python train.py --n_layer=19 --d_model=192 --n_head=4 --n_kv_head=2 --head_dim=64 --d_mlp=512 --vocab_size=563 --activation="swiglu" --norm="rmsnorm" --norm_place="pre" --norm_eps=1e-05 --positions="rope" --rope_base=10000.0 --rope_fraction=1.0 --qk_norm=false --attn_scale=0.125 --bias="none" --tie_embeddings=false --parallel_block=false --init="orth" --init_std_qkv=0.0352 --init_std_o=0.00495 --init_std_up=0.0352 --init_std_down=0.0035 --optimizer="muon_variant" --lr=0.00478 --weight_decay=0.017 --lr_head=0.00429 --grad_clip=0.5 --warmup_steps=200 --schedule="wsd" --decay_fraction=0.884 --decay_shape="linear" --final_lr_fraction=0.05 --batch_tokens=[8192, 16384, 24576] --seq_len=512 --doc_mask=true --train_tokens=201000000 --steps=12788 --dataset="wikipedia_en"
Each number is 128 + 24 x the weight over the matrix's rms, rounded and kept within 0 to 255. Layers, rows and columns count from 0. Numbers have three digits each.

# v: layer 8 attention value, 128x192, rms 0.053, rows 59-63, columns 96-191
# o: layer 8 attention output (transposed), 256x192, rms 0.0513, rows 59-63,123-127, columns 96-191
# q: layer 8 attention query, 256x192, rms 0.0728, rows 128-168,192-232, columns 96-191
# k: layer 8 attention key, 128x192, rms 0.0762, rows 64-104, columns 96-191
v59:148156131115147133130118112105108186126148143098158055125096091160095148187120079150090133161104127137084173110131118125128152101090083131134102113126119123099125102096170129149122118106091170128158128156126144091095110151136124130171156082136130153099110147118127121204126098187083093131
o59:128130082088136128139101161134148108064142139135132168153106174159178101111176180153146094144136140158118129173101161137168146148118122144126137105106126163141113117103140099113089091117179139116107141159118169130157135179152111132097084155153122080108131132097120095105169135118137139099
o123:140111162108101112077161177127099153138123139129137108145181118102121132149117126156140084114151134141153100139110120158113161147148145110109117123146073116116151160124090150137122101126094145102152097126149179125150136051127111132118162098127131145178140142148116108101115176112163158144
v60:155116122094135137074149157144127116137191173113140131142106087105123116091151126125072103167111128114115172119177143109113149105122111157101163137129144146097095135134137076116143118154151152129117124141131101130134150137162089132106132134142135155135098108129103084117111118108122133100
o60:112181098154133100158154110123119165128123140106119140156113133148110163162134140167147144172138073111155118147122122120199088150134133108163121143109090137150125152145102122097123104082128095162145137162124147077136055134096166120133098137138111065145124106129128137102174118112127142163
o124:103077181150134144130132101128138127116093134125066157093135108142091146071084117100146132113130123135162147108079117111077109147153151149143113135154154135094136140120147163108121154160138150119094111109119157136122138080108132139158087153116082150142146109100121131125123129158167128143
v61:133135140130096092178116137129103087176127151103142112137125094092115101101115126119144119111112141149111116123118131153128095100123141170140119154126175154094120114161145134125124128099085103100139132121119157103081116141133147080054105177121182129105131120134177102103116103152121148109
o61:073149102086211164137130116170122149133115127109086154126109140147145145098078118145087123175123154151103122150134118118172140102125103121104140151125152123114142119116116125128087143162146140157168113128125115176119113093134109138131117103163098151171139118127143158117144109078107097164
o125:153149117109100118109132115110180140117168142110151128119146143115107143150126152097129115104126125077177133163147109139129129123191155165123107139118102141121092161158110131104131086136125118119111158146133136110150114120122138123182157129127137120129138114145086109118124141112116112068
v62:108120165149118152106161161159136114153133160146095093126101153108107072123134106165115155091123147119101114125140121084146089113155117114147067114126127090167106101163159134169106140092118141137134117150118143152180130128155158088167130134128146143137117114147106131102123120121164160146
o62:100150133104077107130128163164129157106124102137113151078147113154114143139144131119144121102117121121158085100146139124129129132090099133107142109168116124122161123132089119096175140124124119099135134126103110075135126111080105145121116125110091189141141130083136127173118068091122127174
o126:112110081122193166134096081099148096191137147098156131147171127106104161129072131100081100156112137160079171104151115161080118098140174135133139132089161176109086126121143100157155088114164122115113126122108142127137115143131146144101094148172151128123130125166115178134138137086117101099
v63:112162139150150127112098150166139140097142087145131144107115182097140110161140104088146124138161119145093117147139144171125112145166119163072116127102140135123138121133140179104137149160123183111148110148105141114139120136103155136144129138151145105128163119119131085141130118100141123133
o63:160129128139129098121134137128127129166128133101123093157130106150089084104145127168149112110119133134197135122185087102113163115078131120114105153138119139158094088120113174166090143079158131110122128160151099143096152145144121142121136118106175112120084104151109110125139116145134145173
o127:135106155094134150072133086091152101111153115121149120162108153079143133158112172133118148104097141167139131141103152122110108149165107119154171133138121115125119104099134130092089126172107082137145136135133118129127128176087096094129157113143083161141126140109104140127092178143165122100
q128:095073121130141114101137165175162077115124104162151147146138138097102151097150108089141120132129132133092097161112136158119120121125104112115141111108073132142148090115145131139105124122144081132104089098131185149130143094152172092156166105088189090171145162176197148144185128128134143105
q192:155144139092144180070138116126089103150138118132164164138118110147139144133147143132147120183118102119124140121121126159106114119107118147121160191128115100107106126157124126146155061119114135115118046133136144163136155112107114104150177122132118121096133142154197117110115122142114120170
k64:148158124141139169116141094108096153068128139159085069106121083118107113075109151117109183075102124140153090112127144137164134112124113094135174106126139117139173070093133145127158139131141142120099104142121155129128109122136143174108111130132106137116137142087120117178100097129106091098
q129:075118112118147140095104112189102078105103106163142112113088126114103146125117102105155127120119136132148113087203099147157160172126095081161158120127119143129140113129118137165129169137145109131109128096161146105097111106143178102140152145089172117133154148110125151123156115096112120126
q193:119117143110113119092151091132092142153147111136128160108139116149117117130140123106140098186113132110098132122129122133139112103091125175148160162163132121084102121158126132152117111141132118115101082142148107160128134136121118141145127139098117138101135154141118148162111164149103130139
k65:123115136105139127158098105082115129125142140103128118129116111125161110131103145155120116131139104142105129112076143144118064150124103116103129134109130132087082160123122112149148108141131138139135115115090133128094111118176097141114138179143131153130111157157158157155134123148139120155
q130:126111139097140145121113093139087146130153156097112102132104108113142100139109167131111135094088150081129125128100101119138099133080153151077101112120143077119130108138150115145153128138134189131106130149123087156115104127120120137128080129134101130082150136102104065124126115137133104124
q194:178119118137092135158144143152140157131101167129156159112134165124100120121094101080141153130116112112116134134130136107111088112091123087149113096143115156119143136098146091097136122121114120104132139140119095091137126146159123102128127113139167143095128140133110137137124093109149134125
k66:086131113133140104137102155111132138151118088140137130149145137143177136114156122149158130159133143158139150111163149088152140125137124113158088129078136108130116111094145172148124123113157100159129193152095080135144148162131091118122121126105171131154157112129132085134163158095158128135
q131:129098146123129146135155118139116166114128147114097105089145165079128157113112116110128116077155120132114150150104137100117121148124163119146160151118147126132115122117150139110143145132142099136123107151100177149097142107128134109160103097083142119083174130121147155108154106095131164101
q195:164120114140138188116127145101136137130162169143138154128097136092118123119148091136110115147104119142166139135117115128131123129123169099098149148150125132139109164140141137150148117088105125118143075106117140117130112150084124098105089133131095165133101139106089146115128145105126092152
k67:073111093085116117136110108135080147125131162113144101155084078171085136107124120091158154119130096130118076136113124127110076126128131098140137100132157118140143107102142126141160129142157137138091128146167114091138159123138137162131146144154129126160134140115132144135151137124134155109
q132:138120132111102122131131089113150116159142118120115096163087144119131146117089148131124160165091110061134144103149128133124092126114123125151124097174134112116154129133111153139145117168075163161173083116151129102134139099153170135132148101161138159142161152156137111131149108094139130136
q196:149105111136139104122101133098129182110114108112129133141112138126115131162101184143134159136114096080102134137138135137139146141126110127153123099163119160098105087149131140113151133171137149147130076141159108128140178130129099111144111080105135084114139123165164132110109108132158174088
k68:144167081133135100132104157115149107117140120140152126117176135139146145150157119111113132074142156121103124138158131107142128114094131119091141143104100142155143119139115136141133113116166062101102149160150112106127116087116161152099108123138150105139144103090123171086134121153112128166
q133:150133092098135113108105127147124138131076127111109079066119131150078129142124151132155084182122080129110146102111138117132150057127144140097132123084119138156101112134150089106102086089115133161104142123120089152136148090134109162148123143165068164155151085109123074108100132143137145128
q197:122093108148122083151173126147134105154123116127138136092150131134123108150134155100139142133149171125121115131139139129127115121158151130082132123117168120126142087111147130115090133134137116136133145174112144109147097106133108143141114134167113139099132072093108138143123162105139150106
k69:108128114103132156160087131128156101107091145123146087089168090126156104112098114157143139144142148106146146108110143153145133082128097139174108059137101095143181157133114119142169114125115140135180128167112113108099156146105076145144157137142111136139110122098146102161131162131129160105
q134:089102150177143152103140120187158138180112120142147140130127134143137116137117102144102123088124136112123111083159108151113141104113148099145119132146101117144111121100142119141144142120126113150098128121129166145178125147087136121157132104101120118113132135159116141145083077083071112091
q198:128109112096124161146105124164142145127106132147117161100130116113171136109126091123147151129095121095090115090141082126131103080112151138137106136128164107125131126175148113145113164135146131160123159142131119140142154152114133138140156115108115084119089122125112136144089114112092134144
k70:153129136127131070119147074137115136069146123121109147109179100112110120094140110189123120132126110124154126140107127122129153111133103105092164179121117130051112077102095101169085147140160146156185149170125120162079184111165151162117118140133110112113105163126075122131181165158141116129
q135:066137126092088141114115152132143119086129159127133149120147104079155129124155131121147134160122149153154120137124139127153093109145125119134126105136095159120098074098190137174154141084094145110168153112153086182125157141119159136116122126142130147116155146153135088095153135176127142100
q199:101104130106114084140111119117135107122160111100155168140137137133168114067096146163129113120075124148166121071138115154093092110151143176133156108114126116114109144118188144103114114201113177134138103113133134084150127124129131127133124176144117102113150122115126146104103134103125140143
k71:113125129135160137101106129114141099083124126131133129139126103133106082137139124099112096117103133155096114150096131163085150157085142139121167110125117158133099129104111139155109125102126101170137111096138138106084117125140119140159165148165129124130106135114138144153127114132121128091
q136:157141138112168121119136168108096110133113143093130090148131116158142132096105135126169072149143139134136140112082121100116100135116127109127136171129112112150113156107162075170152095145130122118168142109116150134142164098096127116160189142102123113098123143116118148144148109100177152175
q200:121114162150122109100095131126072099089116114122118135135150124116097146138115144152146082145144134096135145149100165116129102172093097103119145141109141112124106144115087105071184127127162083112132122137148157126097155140114174176122125140130159138120107139143144130152128111141113133109
k72:142129109141120134177147106171122136073145119152125166110138123150127101174137140127110144110107121152154131131120109149115152086091132143132122140138121123125147130105103158105109126142111140104143145151106106129119151141164134160160128110154144142146107145104123157100149123121096143130
q137:147120129134112126099064121133155103181146134127135119123127133126079128154169165126107090124138137114106119179120121148103138141141125108099119094114128143089066152163113145120179083120103158112142130142115113103148117160089120128149136084154128092124113127087108132177097107133123095132
q201:135133128132100137161152139125121146098129148074133120129140133101135163122153153085118079128106108125120118161090154118118103146102128124135128121140064127102153120110101168121148126107144113102143146135149149120116133109138124111092132115138133142115124100117136142137165113126132092158
k73:128095141120132097142093145118158111148116119142126151117144147137138103147137158113113110175121139107137151153159153111133096158116139098135127085102148120081136131166095113123091125089119110094107133087129124124151128146098164102115142086100123143153160122145139132131173133160120141142
q138:137112142141157157136106150112122122156143084131106107108125151102116107095119171156088116156177101108113125151137165119146119100122082072111135113134123148121110101127099054139105159108123121138147140124113171126098148117150124169157105152121119123157183141121148125133150135118162165126
q202:143105103084155140157122187146169116159140117097116129142167103051182165146114131126130108083133102136133146099134132128108161110151114133124079168127121188153132080159116141140098108144106156091113101125113133164110125119112138113122173156117154157150153132085149125137094146125127135084
k74:120173141093148154131094146123128108110140181153098130133055108153140131147139145129097104135100130157129124163089119082124116131100139133107139107180143094151121113132136084097152137153155139134096129180135106120156108130153159143130144092154108125107056105133126120158135119159105133106
q139:118129151162143111098114093160091135122171122143138119116111095134170177129143164103102126136152114099137081155146115104121099144100093137111105109099064100125103140130125094090149130141130095059134134117135123097109147155154116106114140115096088162155152137099132127139149167110118109133
q203:128155101153131103210102116156174135141125111123165112135163094150121112143133123143094097110079139128187116118096139106124122117126131114148112139109114083151166142150110102123138085109114110105153142090096162149116139148113111114134167160158176080136125136129116145123122126122145140150
k75:087142120139121115109094153125139147143088107124077118105123166077139138115134114123151101128143080155158155122139124100123122147138157149098167096150108100125143082120187104126131137136099143180071136104114110102086080147116153137133146138135150168123144096113145105127164099140146127135
q140:147072103132098129080084153130146127144150142117114107138130112086149129177105139154131116111136144159128150139139132173099098115113122103154086129099129093105118172095111087144123126138124117095161109079157157123103134180151147115088151134131096116136147098145149189112128103173126146138
q204:128157161157115106091140101106148113099122147130105148125161126104092134159141135121160144142133126124126112152150139173133147129133177137108108109074092142105082101113135131163135123094134110117138157156110142077118096123118158125103115156161096132145118133153154126165132119107120161134
k76:099131118134118081148126163126182099118147138134127132135108152144103116120085136091096112179145119133118086143179121103082136082124157133120138171091116152132126076131167182101160111105144091124101126119099101154111152127106126115140132103129122125125112075140159075097144148134124130138
q141:133128140129152110113116122135122092145134078102109121109140135089161147143150150126108115174144183130093110099121127082098111126139141139133152144122094115099099137135126108150135088148114141123138136126124144165131105128131118158139093132148115148125094148119135102145150121088111183094
q205:120141115146164089120140131131171184145115079131124118128133130088127123130111147148135157119139149123143144084143125117179090101126166156127143135108124063149102144108156162154161088136155160149131164138129111077097105120069113109137156156119085139155120106074088137100153113152093160161
k77:100099112126134148165123138103142108101162150115144156156145106142151180118167166104094139113126103143143093133073132133112160089110114135138121138163137142133123119122149159103096131147118124121085146141145132150115145125162113128139146105091132118156153121090161171136134163140087132118
q142:142141102081112131158165151137090122100164166129139151121155146089132154151141139116109164065134089175139136149126115143125103153150135120134118106100121092127155116160161157175120162189108051141160190111158172116119121105116145110101196108108071162113089140170174116108093113093134123144
q206:115097144135137162132126133147113141130148149127122145130157196173142108132137111103165145147102109102100113135142115113122146119124162166153120123096139079139126136113098166128147117098120150096150134158099126087112075092092133122128143136100109166137180121101130087108109065104163125172
k78:096103153127132134060135107118133156147105150139115094140125114144089104098095120151136102086142136151058130090193160150076085118113124108096162121138111153155110122105088141183132113092136151142127137120126138150107130075095180102126109147143129114132136172117148129112175087136135134092
q143:121099116129154127161141145122139139133146144097072139142119172150126110102094161110107159119119117114113118114122126138149113150118154117126122115157098108104164122162126093125137144177145181148180143100152125090158104129154077135115098098118157121141118122172131128117049109168139121133
q207:156181157121105145148103096133117149157079102128152099120129133155137076141145149093138157144105113140129153145165141117135158155145145094122150095139114131147141145130167105131163130156140103117112095161118152110123138186134110145114096136143125112131112139076109155164126119138127144180
k79:107171141137119117148071110121165163052134092134137105108088104133121130066099120116117120136131089104158114091110112135120134127151144160143123135126124112155064109160095127128103107127128122141131125158081142158107138127146130103123123156124137097114149140136149152141150084140102137168
q144:120124148116137103131071130110144127143138121108113094065136138116139142151132140093125125137129185172130131099164180125131157154128102147101117174083164102122099148090148113180110115134096131138161175155151143106175136150143147080084114146122127129124133135099161181123113115135132093140
q208:151116160129175165106119088122188137163128148120200166159115126092122154144080142134113159186124111101142129129145098135140140162087120141178135122109093109111086104103109120095088115144106117137145151139104157100116101126138141163095110180145108140122134109156138106071124184142131137155
k80:130135077117103119127113143145147076099140099106149138125135120112152133101136169111111167141095162152091089144144101096140138123173144168097150132142110152128148113127122159152154110194159126130137094145133148153111110142095100118149166151156137116181084137105112112165109116183171090096
q145:146077120127135138139129100126138132130156115111109144136156112150120135133106128089133126138182113125122113122130090141141095127140098134144113103118168107128139174107102106124119160154123108108154116104108178171151124093167180142126100111174134136143118132140140139142122155164120075150
q209:140128129143118071116114120154108142121113142151123148091124125123154145098149162138127117135142168135115088166130093087118093135129147081099143134104126141152136129084172127136120108122088109130141113133114138132133131084111131120108161123145161135117140181145127113145146162189099161109
k81:122140108079132122159093213124173096122094163153122108146146136104155164145096129109148145159109145103133138112123168107125124183107141162157105091130125110132134123150127148129145148144086110161158132152127105151126115131106124160114169114120143142136103058118111144099104164110141147166
q146:148127055152143147168137130158087100162132125162143127169129144134131076152138081118162165084101114173123152149084123119119131117102140104138099139144144145116125130091120139131105138108116117163126122123141148115130163130133129152071120110157101141139166163090153165119173129153148131148
q210:138098160129122123140109129094129106197151167112097164139150139142136111097131105133165166106098183177074162161128112134141148125147134137108140162122168128106129161115128125105169112148111114116126128164087152169129110145142131149146163118127109128158123161125079118147155102150097137079
k82:106081103106121142103093096125137139134103168118102156087165094095069145123179126201177120138155146082099085117127104108159084149117111125120152146105086155151150163118126076112146146116095101095147118150109139107107145164150124128097131173121105126121140162108151127160116189134125132149
q147:137115149141079103146138139139160129103149118131114096117120164105125131127176113158137120103162139108168171158113124134134115177145112136126136143108163166122097138135153145129155106111123147131146105128164187142133091141130131140173093117149110150094127144133138135119134119158119137148
q211:095103106095125125107095119152151149155132116167117114166110143133094116152113150118094108083144148116150117146082063114131161127105116103092190133108117170136151114080159126107126079133142119111105106125112115160166152111090138134133127152145131113142109130113125090163143158123148131117
k83:132149147115086152154147134104116104096096111144107171141105125149132133134154097158113165159089140142097133111109147126142067109142174114114128123147125114137164122111130124144119126114103103158161137151114112102124141115157141135148156128103107135165127160156114119118170132104118165094
q148:129140131103108112161124154095147122147131115090084108108159152127093112134100139105151121147086135141116135110116083120128115093144112139139127114136153124117106145110115131107122113094119134129128178102116108142080123133138151086155112181122168158161097161109168123134101121083143103121
q212:151139106107126143090143108141118119165090125143116168154142121128128100186123138105112119182132129129154134140167116145128128148105123139107136144135134075140096131139138165139126132112150131105122130092125126131143130091096100114140097175139181130132162155156125137143109128133123076162
k84:127135120138163142106132161126147159136124157120136140099106129105149146099127145146123138108102147175153134088086152153084136118112125131166140126123117162150156109137115163142164108097132120114103131112114150116132089143119124140130115094134093107136143140140119139139134147146091121152
q149:126116152159124188121138085164109167181132122142111109111106144132122130111133103114091148149125143121121159151085057150087129121109146128124138099156167146088143138108110169115133112142096166111122121127142109117166165124098143137128102109151158145137124129135163150051082126127120126145
q213:109137086126140136111171173151157142075111072155126133112135135147079084135119090126110158102106146153137129141080124149094148108166133146148132085155128090163114130170128130100128134107077152080140156132128123105126122163116146109093118160117144101127142127085105123125076123093133121115
k85:100144087147102106132093113150065149166145130095142161132122078117136124089086140100142150130136100060141131133094161147141137101128120094147131178074128145152142122097144067145102114180156118092105100138133113123125128140155125109144097096181092144106133125147084131122170094166125110161
q150:151142143189134055121169137088171134158116131080110168187126141185121163133134103111145162129096143129111131095136146149140128146143106133114095167141107128140133127144120085118137140129158127145151141116139124140125149138150087123123129166112152124167103064126163127128166118123122193153
q214:144095159126132108133142133129139126088095154139072127145107115123097124106118122114108163113103089162104133143146150091124147129148140124142100137152147117107118130101129122144157133140131106106134166149081149145150101117089141118148112092132118128134110139182116107126180146176130147124
k86:151130126107160150126124133162136128087123098165138145180116144097117134138146087151082130135146108127099145168115124109131112126143154134163169139136121140168144135127096100133129174113105176139102111164125144127132109120116134129103119128163107115097180129124164147118132134105106109140
q151:135161146159118142135110130148161141129154116114086147104138133116134123115103136124073115128120137143104131138112128120110158117098064169157120106162145122141137131125193124082120081112149128106135131142123116141102137078142149138109144124144098076109118113141070129144131145118132130116
q215:138158134100145150140100138124158190122156112139151174129125135149111155120094096102095108115129162126112094148104102091152147123143119153182107167155161109098156118086099143176160167152102133115140134154099144113135125077101146107125094068087125106131134131159154163137131095117116115151
k87:098094106120136163132129152116162161124184069127113166128114178121147131115153141153142137123097113115139093109138141143095112148152125074149135114140143135118091134135162112153126121142139133158080162097140140147137115075128170122173115129111160148086119123143165156134134176126161112143
q152:102123145136134111162133156147111174136140124103113098107159129123195144153172102103143116125131126110123111149106101149137147086161122129097108100143138087075090102123152135084075099084116112121104091127128118097103116124121144103102126059085094121151158151103080158130109065167167132129
q216:113104130115120077082125150093141171143115095137101096082190138062137094158135136086117132128139124109153137130166124147125147156191128144145155110146155098173134131145149160185116070160171135124130129140121135093106138139138158131083112077127092145153123060083084091105105155161124148159
k88:127132148128142140151137115119110125142134165174148122141136081117128127079104151139148155144116139085133127095134113130148120124132108150056133126128120134139162133152129115055139148119128126109109139097128145136085153080136099133125147153108128125144139118154176107160081124083132129125
q153:168094097167083112149172132116136147108168126109163146124154158141126135140144075118071116089134136179150124130115135116102129118150115135092110131139113141132084097155121147182141149080128120111166147150119103116170151092121092117141153088174122113070115126122153116152168109147146077127
q217:165132137148111128098109130112156170098144112065090177146149126149112129084101105109141142132190142134146149105109146137152121107082091184152155100151150153113118101126162147142115156114109120133131151154123114164113123126171118115154153108136128137136138086119127160091112154154143140127
k89:176124138175127110096107127165141114109091140155159106117106161157136074135141164150106113132087103125119074111131098169161157141152150077098137138141164084100099125128154127145088147159097132133113141150138133144104107136142176162135124112123134116127121126082074125165117127149072112126
q154:078147091145150167184124122150142108092156126138164119148147169091142147114163126156098166137122135114109116088128176141108077160114122145103150160147134178090130099094109102137165128110108117139132149134123126188111086108160129124077163121123148161106132154140160112135123137111153103175
q218:115115151110193141096104119078069113160086123133123099100099152092158154149142165147121125167144105160078097126131108163128157141112125113131084096102149086117079095121139116155144125097137123142160147090088190164130090151126103117103154122102148167123074132086123165164110125153093127168
k90:114107118134111134094121122171127094170090145110140110134124089146121164144117146113106118114125153125122082154088126087090085099144157120133139089136170093125119152140117115099117120177136103136138136130144155171104109181113124118196062173103149123136184150102138125091151107131109109134
q155:129133130118096068184130161090139157149119131123115119128073133157137148145124137129151155131146151126166128157107113091146152165113111147163116135096110160141107123129101115114086103104125120088105156130092123167120101112157112099188117090168087154126100115177115116144114153145153168136
q219:110152135124173130127124118127129106088117063141078128113133144148187081162128138143176157138131160127131114117117138136114126086129090123147101087075162083099123132089126176139153143106163147116108106100112117092104168105182111090109141120096116163112154125140141119137107054147081088130
k91:129146119138138125102091126128128105103071118120119139112106103131124092075171121118137114106125108164114112111095132159103092122095127115119165124115127134123114091121158084086157134096157154129108118098143117117147123087122111156134074143158170136091097123103150150098146149133119119126
q156:121134119148162135128165125184130100123108164121109113162105154142104147138159091145148142151119127114163118173156095133145156186122130141137145153120138134079148119089146155115147129099113105146113117148110182080122109075156140160098125145110150148124119117119105136145090166124118127083
q220:119141123092061118109141117129148166125172163124185150123127086097104116137106132112131143109120128090122139159119182099106112117115161140110133064120112125119159149115140155105111175162144099121127163130089107150094112168119136142139104148144147162074121127104128149090146121097121058166
k92:124150141094111138096121103116153114145136133125110140116166127108176124186083142144092156162143123099120180116171144086121105152103131145100107104106122119171127161094113109115083101117134092111102157156138155168098145149112152097150098151146126111121119138131083113161153134139145162139
q157:121074123153142124166148113146106129155119116154111140147140110141147139139096116136092138126099138154190155149159147116117162157116127100120125139116115114102116085143139144159107165111150143127152137100077105056139149148127124102138181084110090135108139122159141100188147108092138130103
q221:143141121126156120176093134106122118155141107096147144132106155133150111088136164131097130116171132136137125129130152093159099131091160119114105168178140156135077143173150127120100141127135116120107129112096159127166158143105098155159132159098082111168139117083133129133128126131114111140
k93:162125111130120100048152100095155135150151123119138118158105090103138116141144111096121097154117120140114111111108131134127109104134088134111074124118152116108147136108139114089089129102087116201123140173116111156081104099110121104107118159128170129156106127128121147154137135143161108092
q158:145173163129059158161121112125130140137098136136132145135137105120101115099135129097128124126122147111140143187171116118112135096114134111125121107147148133133149161193118095181107097146145130082100204100099100161170125113128126160136135164128102118099148109114119131132139109135122114162
q222:116106150121112107121107087164129152127138099132166121153073128109159195127144167150131095141122138144152130107127155122141095081141122155105130170135094091161140114134127155136138097158123145113095131114167164157144108105105141148137130173138130122149159119128134141163142121104145129136
k94:071101122143134092092133170115139104146148120107189117165134104126106079149124129111129103145124191128121107115145168135146147179139102137121126145137152150137108146144075116111142154110106178101127166172133150106175121110113150096123108099114129140169132087128120145110141147160108149148
q159:120127159136124160144077119133103151117153109109122143183116136096131118121178130137116118122154154098142092123152136168142139158123190158174137166130128163105118139091057177163115104102118165160162117071190120112121133135113125135108134158121142124100126126113130144129128137133141085072
q223:120094103111113099098118164123157150091137145135101114108140165139104092134121152130130128074140108080135152123155139124103117097167122177118093118122141136107146114096122143155133098107172112129113134121132129086143123129136125133133135090153138158123107136154133080152111129139113136135
k95:101139145096152133143157129099099144133120116101106170115129172161085159117131098070090107142116140155134148107155124112126122115157100060132109112089155077156123143117094137127111159092141100127123133123104148157124085178171125096118136135098084111142126119109151123108091086151125143147
q160:147101131150110121140141123124134135131124124139069146139116127128099129145148150143115100139163135083107142134143107136118154108101135157132124126114112130106132127125140110121124111123136109121116130168156122154149138097094136108100140123111098134136113138158127129104132124104118115115
q224:126158127136118116157144117122129138104110142156136106121130137110146132143134117109134136100114153112117149115120104103162105088122155109146106118128134092123144147107144133178148128125165127144126121107094114136158109122129111135136123120095121130144111162108116111130119106125123138104
k96:098166137126139143126114135106105094131149119138113133138096130092157140094120109115145128150129167169113148168112104146156094168131129130114122134155107146133127126127119153123147161144155144142158104065118139143080155089174138121129127136129135128117144134135149129144103136169140110146
q161:123118126125123110131157130156107144107116111168152093139109180133125162112137137113159130154125147141093102144101119128121138124144105133181173110159082164143116116133111115163125150146118100099151127086148153135126148142115153100127166158115118097149145119133098126121142149112131111120
q225:114132169122158121131130116120126157109139164167128123134117130139162128105143129138124141121135123138132194151121141114125145150169115131152117115117162105135170143133127118116111166153154124095148090108114120159126106074124154157116117142110141141133111157125129089142189152100124131129
k97:146166127127130150129139153121103086152124171119127096102133131127122150124166088170106111128121130153123117109137134108116116159139121106117174172101146165171145089104135141132142115172145142131128104114159149108127155084140123139142175113181151092127141146119140140127164082129098105111
q162:117149109138120144112138111125099129122124135137135147139118136137094156125145129140080122129124136102109101111143116126130155100160128169137104148139121118148171139120152127169130084115110096124134147089157154115155115164121147142133174115167101127126149124119150176156133120095093168161
q226:130114157148163142078126132122118119085111159084137131177133113157114190165112145175144129125162095123147157127133148110115117108101144124079101101140094132133120111159135108106121162135167138139111144123097152140119128143160162109130118106135156136147149090154151150141147097151175129085
k98:156129112157115115119120164113145070118151126172135143092159109109176134137130100110135113149124129154150132104134157120146109147103167148148132144124151121128141137162114145153136131118091117160171169086132077085120111123099144114116130123055142159140121065118095127139101119147098129114
q163:157136114147148116108117149117129148132140141121135143108150109143174098142139122119110117116137143123136122133105157127129131072125110119109130111137147097138101108107108152093109087118127099157142132119163079128097155120101147153100075134139118092124128099095150128113124128116141128122
q227:146126129150123132114140153167152100145082127149131113144134158116148134106140154137120136110108129080138121150127142099122116125097133112121144102132094085139113134143147148110124151141112152110109116131090112108130122119156106122106086140117138114136135091117146133122113112175189126113
k99:136113143080132177117142120133117140129103129123160144103158170122092108112108181079127132161156102097154163183136104141152115116133130124131107102178129130110151114114165111159120114086103121135125106104146132162113118139098153129149136108097105156113148143157105124142128119102109146124
q164:109129186124126134163125092076114097131125099131131120128118124102165133161131102106129118123122123074156113125141151107166094127087120177132093124123144102138143091152126137096111101129103139138119107139137143143116123107083099143119128093133115112127079128074109129129104107117185127115
q228:115105122175147148148141129095140141117117135126132147120145169120116113154135151089149105099122123126142140087092116106147094126092126094148124094130151142154158142153096118118152147095134164159105104097114158137124085142104116129134125111125114097162106147165107150134087148076125115099
k100:112178105110139138122083130146098097151167116162127141120130139140112144108084136124186146114175131116109130158146147138160158126172135116148121130173104140118168123115151136139130150170111105117123177125114090106107132115152101115103148120137138140128156103123147098151075125135149145139
q165:115104191158102143111141135139119113111140120119080112144121140118107123100114095141128135106128119104082106089160117160148108157163135117112112130127141141104147099160152136111140153162082143102116157147148130167102127111123141150126133095138157119123111116142112124135146129107091151077
q229:088135148184102142117139121098121142128149156130120132118141149103137183145133114135087140100094151108131166131154093140138130153156125117139128087097108126096135127171162161114090151177118096098142120140090109114132180181134158122135104172143126137082094099126129103089112127110106137137
k101:135124120095144122143073106145126110090116128127097124112141161114114105135084169145119104177107138146156134155111090103117122095121117107105101164125114144155148072113090125124139134104155117163128133143093112124134144103133116151145137136132100111116134113125116175174174135146161147151
q166:081103130098127082109167105158172060136158128142088166128117113184058157112137120135148116151112115113128146103129144114092135108132120151090139145056145093165171139123107146123081150157131122107092150176138147151127119103142164098163124124106139123157148143126139133121097125115110145121
q230:113156136135136171114133114163142124130140137093175100195104103125101109136144125153104086143129117178101144113153093142153133091091139101146102172174096103085141166130113104154126097143130160127153131117135147150111121142147105129136131111143141148085124147118113144123140128105099157113
k102:154096113123107127113115136098121187156120105129125126116128157132114150147129103153149126120143112131140138162120084147145135117139127135097104135202136125136147133145140142130134191133114146156145129111108105082140116133150115152116163162145133128093154162145138148136119120177120108166
q167:211154089153080139150157120110160171137129101140087114104131111145126157163095135138119093152158106134141150131076154115127124104110117146120125147077148134173155153100136131134128076077145138111129129134145137150104149102101124125155131124178120139150096112101128082109124161160138125183
q231:128098142167093069114163147094149112127108134171098090109148171114145143142126142128132116126134149090159107141108125085150132128098150154124137133106134116113146131097121122143126140137155125150177160158120138116109117126086127158110142125101135081096092154066122083138148154105116126149
k103:113096148123116140138101134125127100159072108171118142160170088095123114131098132123110139166145128135133129108135108156133165125113144094140121070139099128122116116158133096119096135179098158153128117105144068131153143155167142088129096140111149143120155119130141196113136146143113139088
q168:106137165114119144086098117158068142129127096096111146131151148179147170115132127134111154137152140098127106140112128131151077158137146178099127156123144102135098065146114172087121124093110122148155156120095138155109106090158140157148108151184090110111121120098147114106123069098138121140
q232:148114134128113127120137117150126158088082131081096080149094113121127183137170133139153122103151145142091109126140086097129118160133081158173107076150115117134086087150117119104061149100157124091126147140140143140130100099152131117129150127100116195080100172200123085134140187097149181113
k104:144159080169116117110148152111148074136146149145145152127156126131156124160120131137136141108114117174127132168143197112104159159113124073121092151143124095122168124142164143139150093141108121097137081105175075124148159148122117125135160133112206143134147106089089151143136115085125146165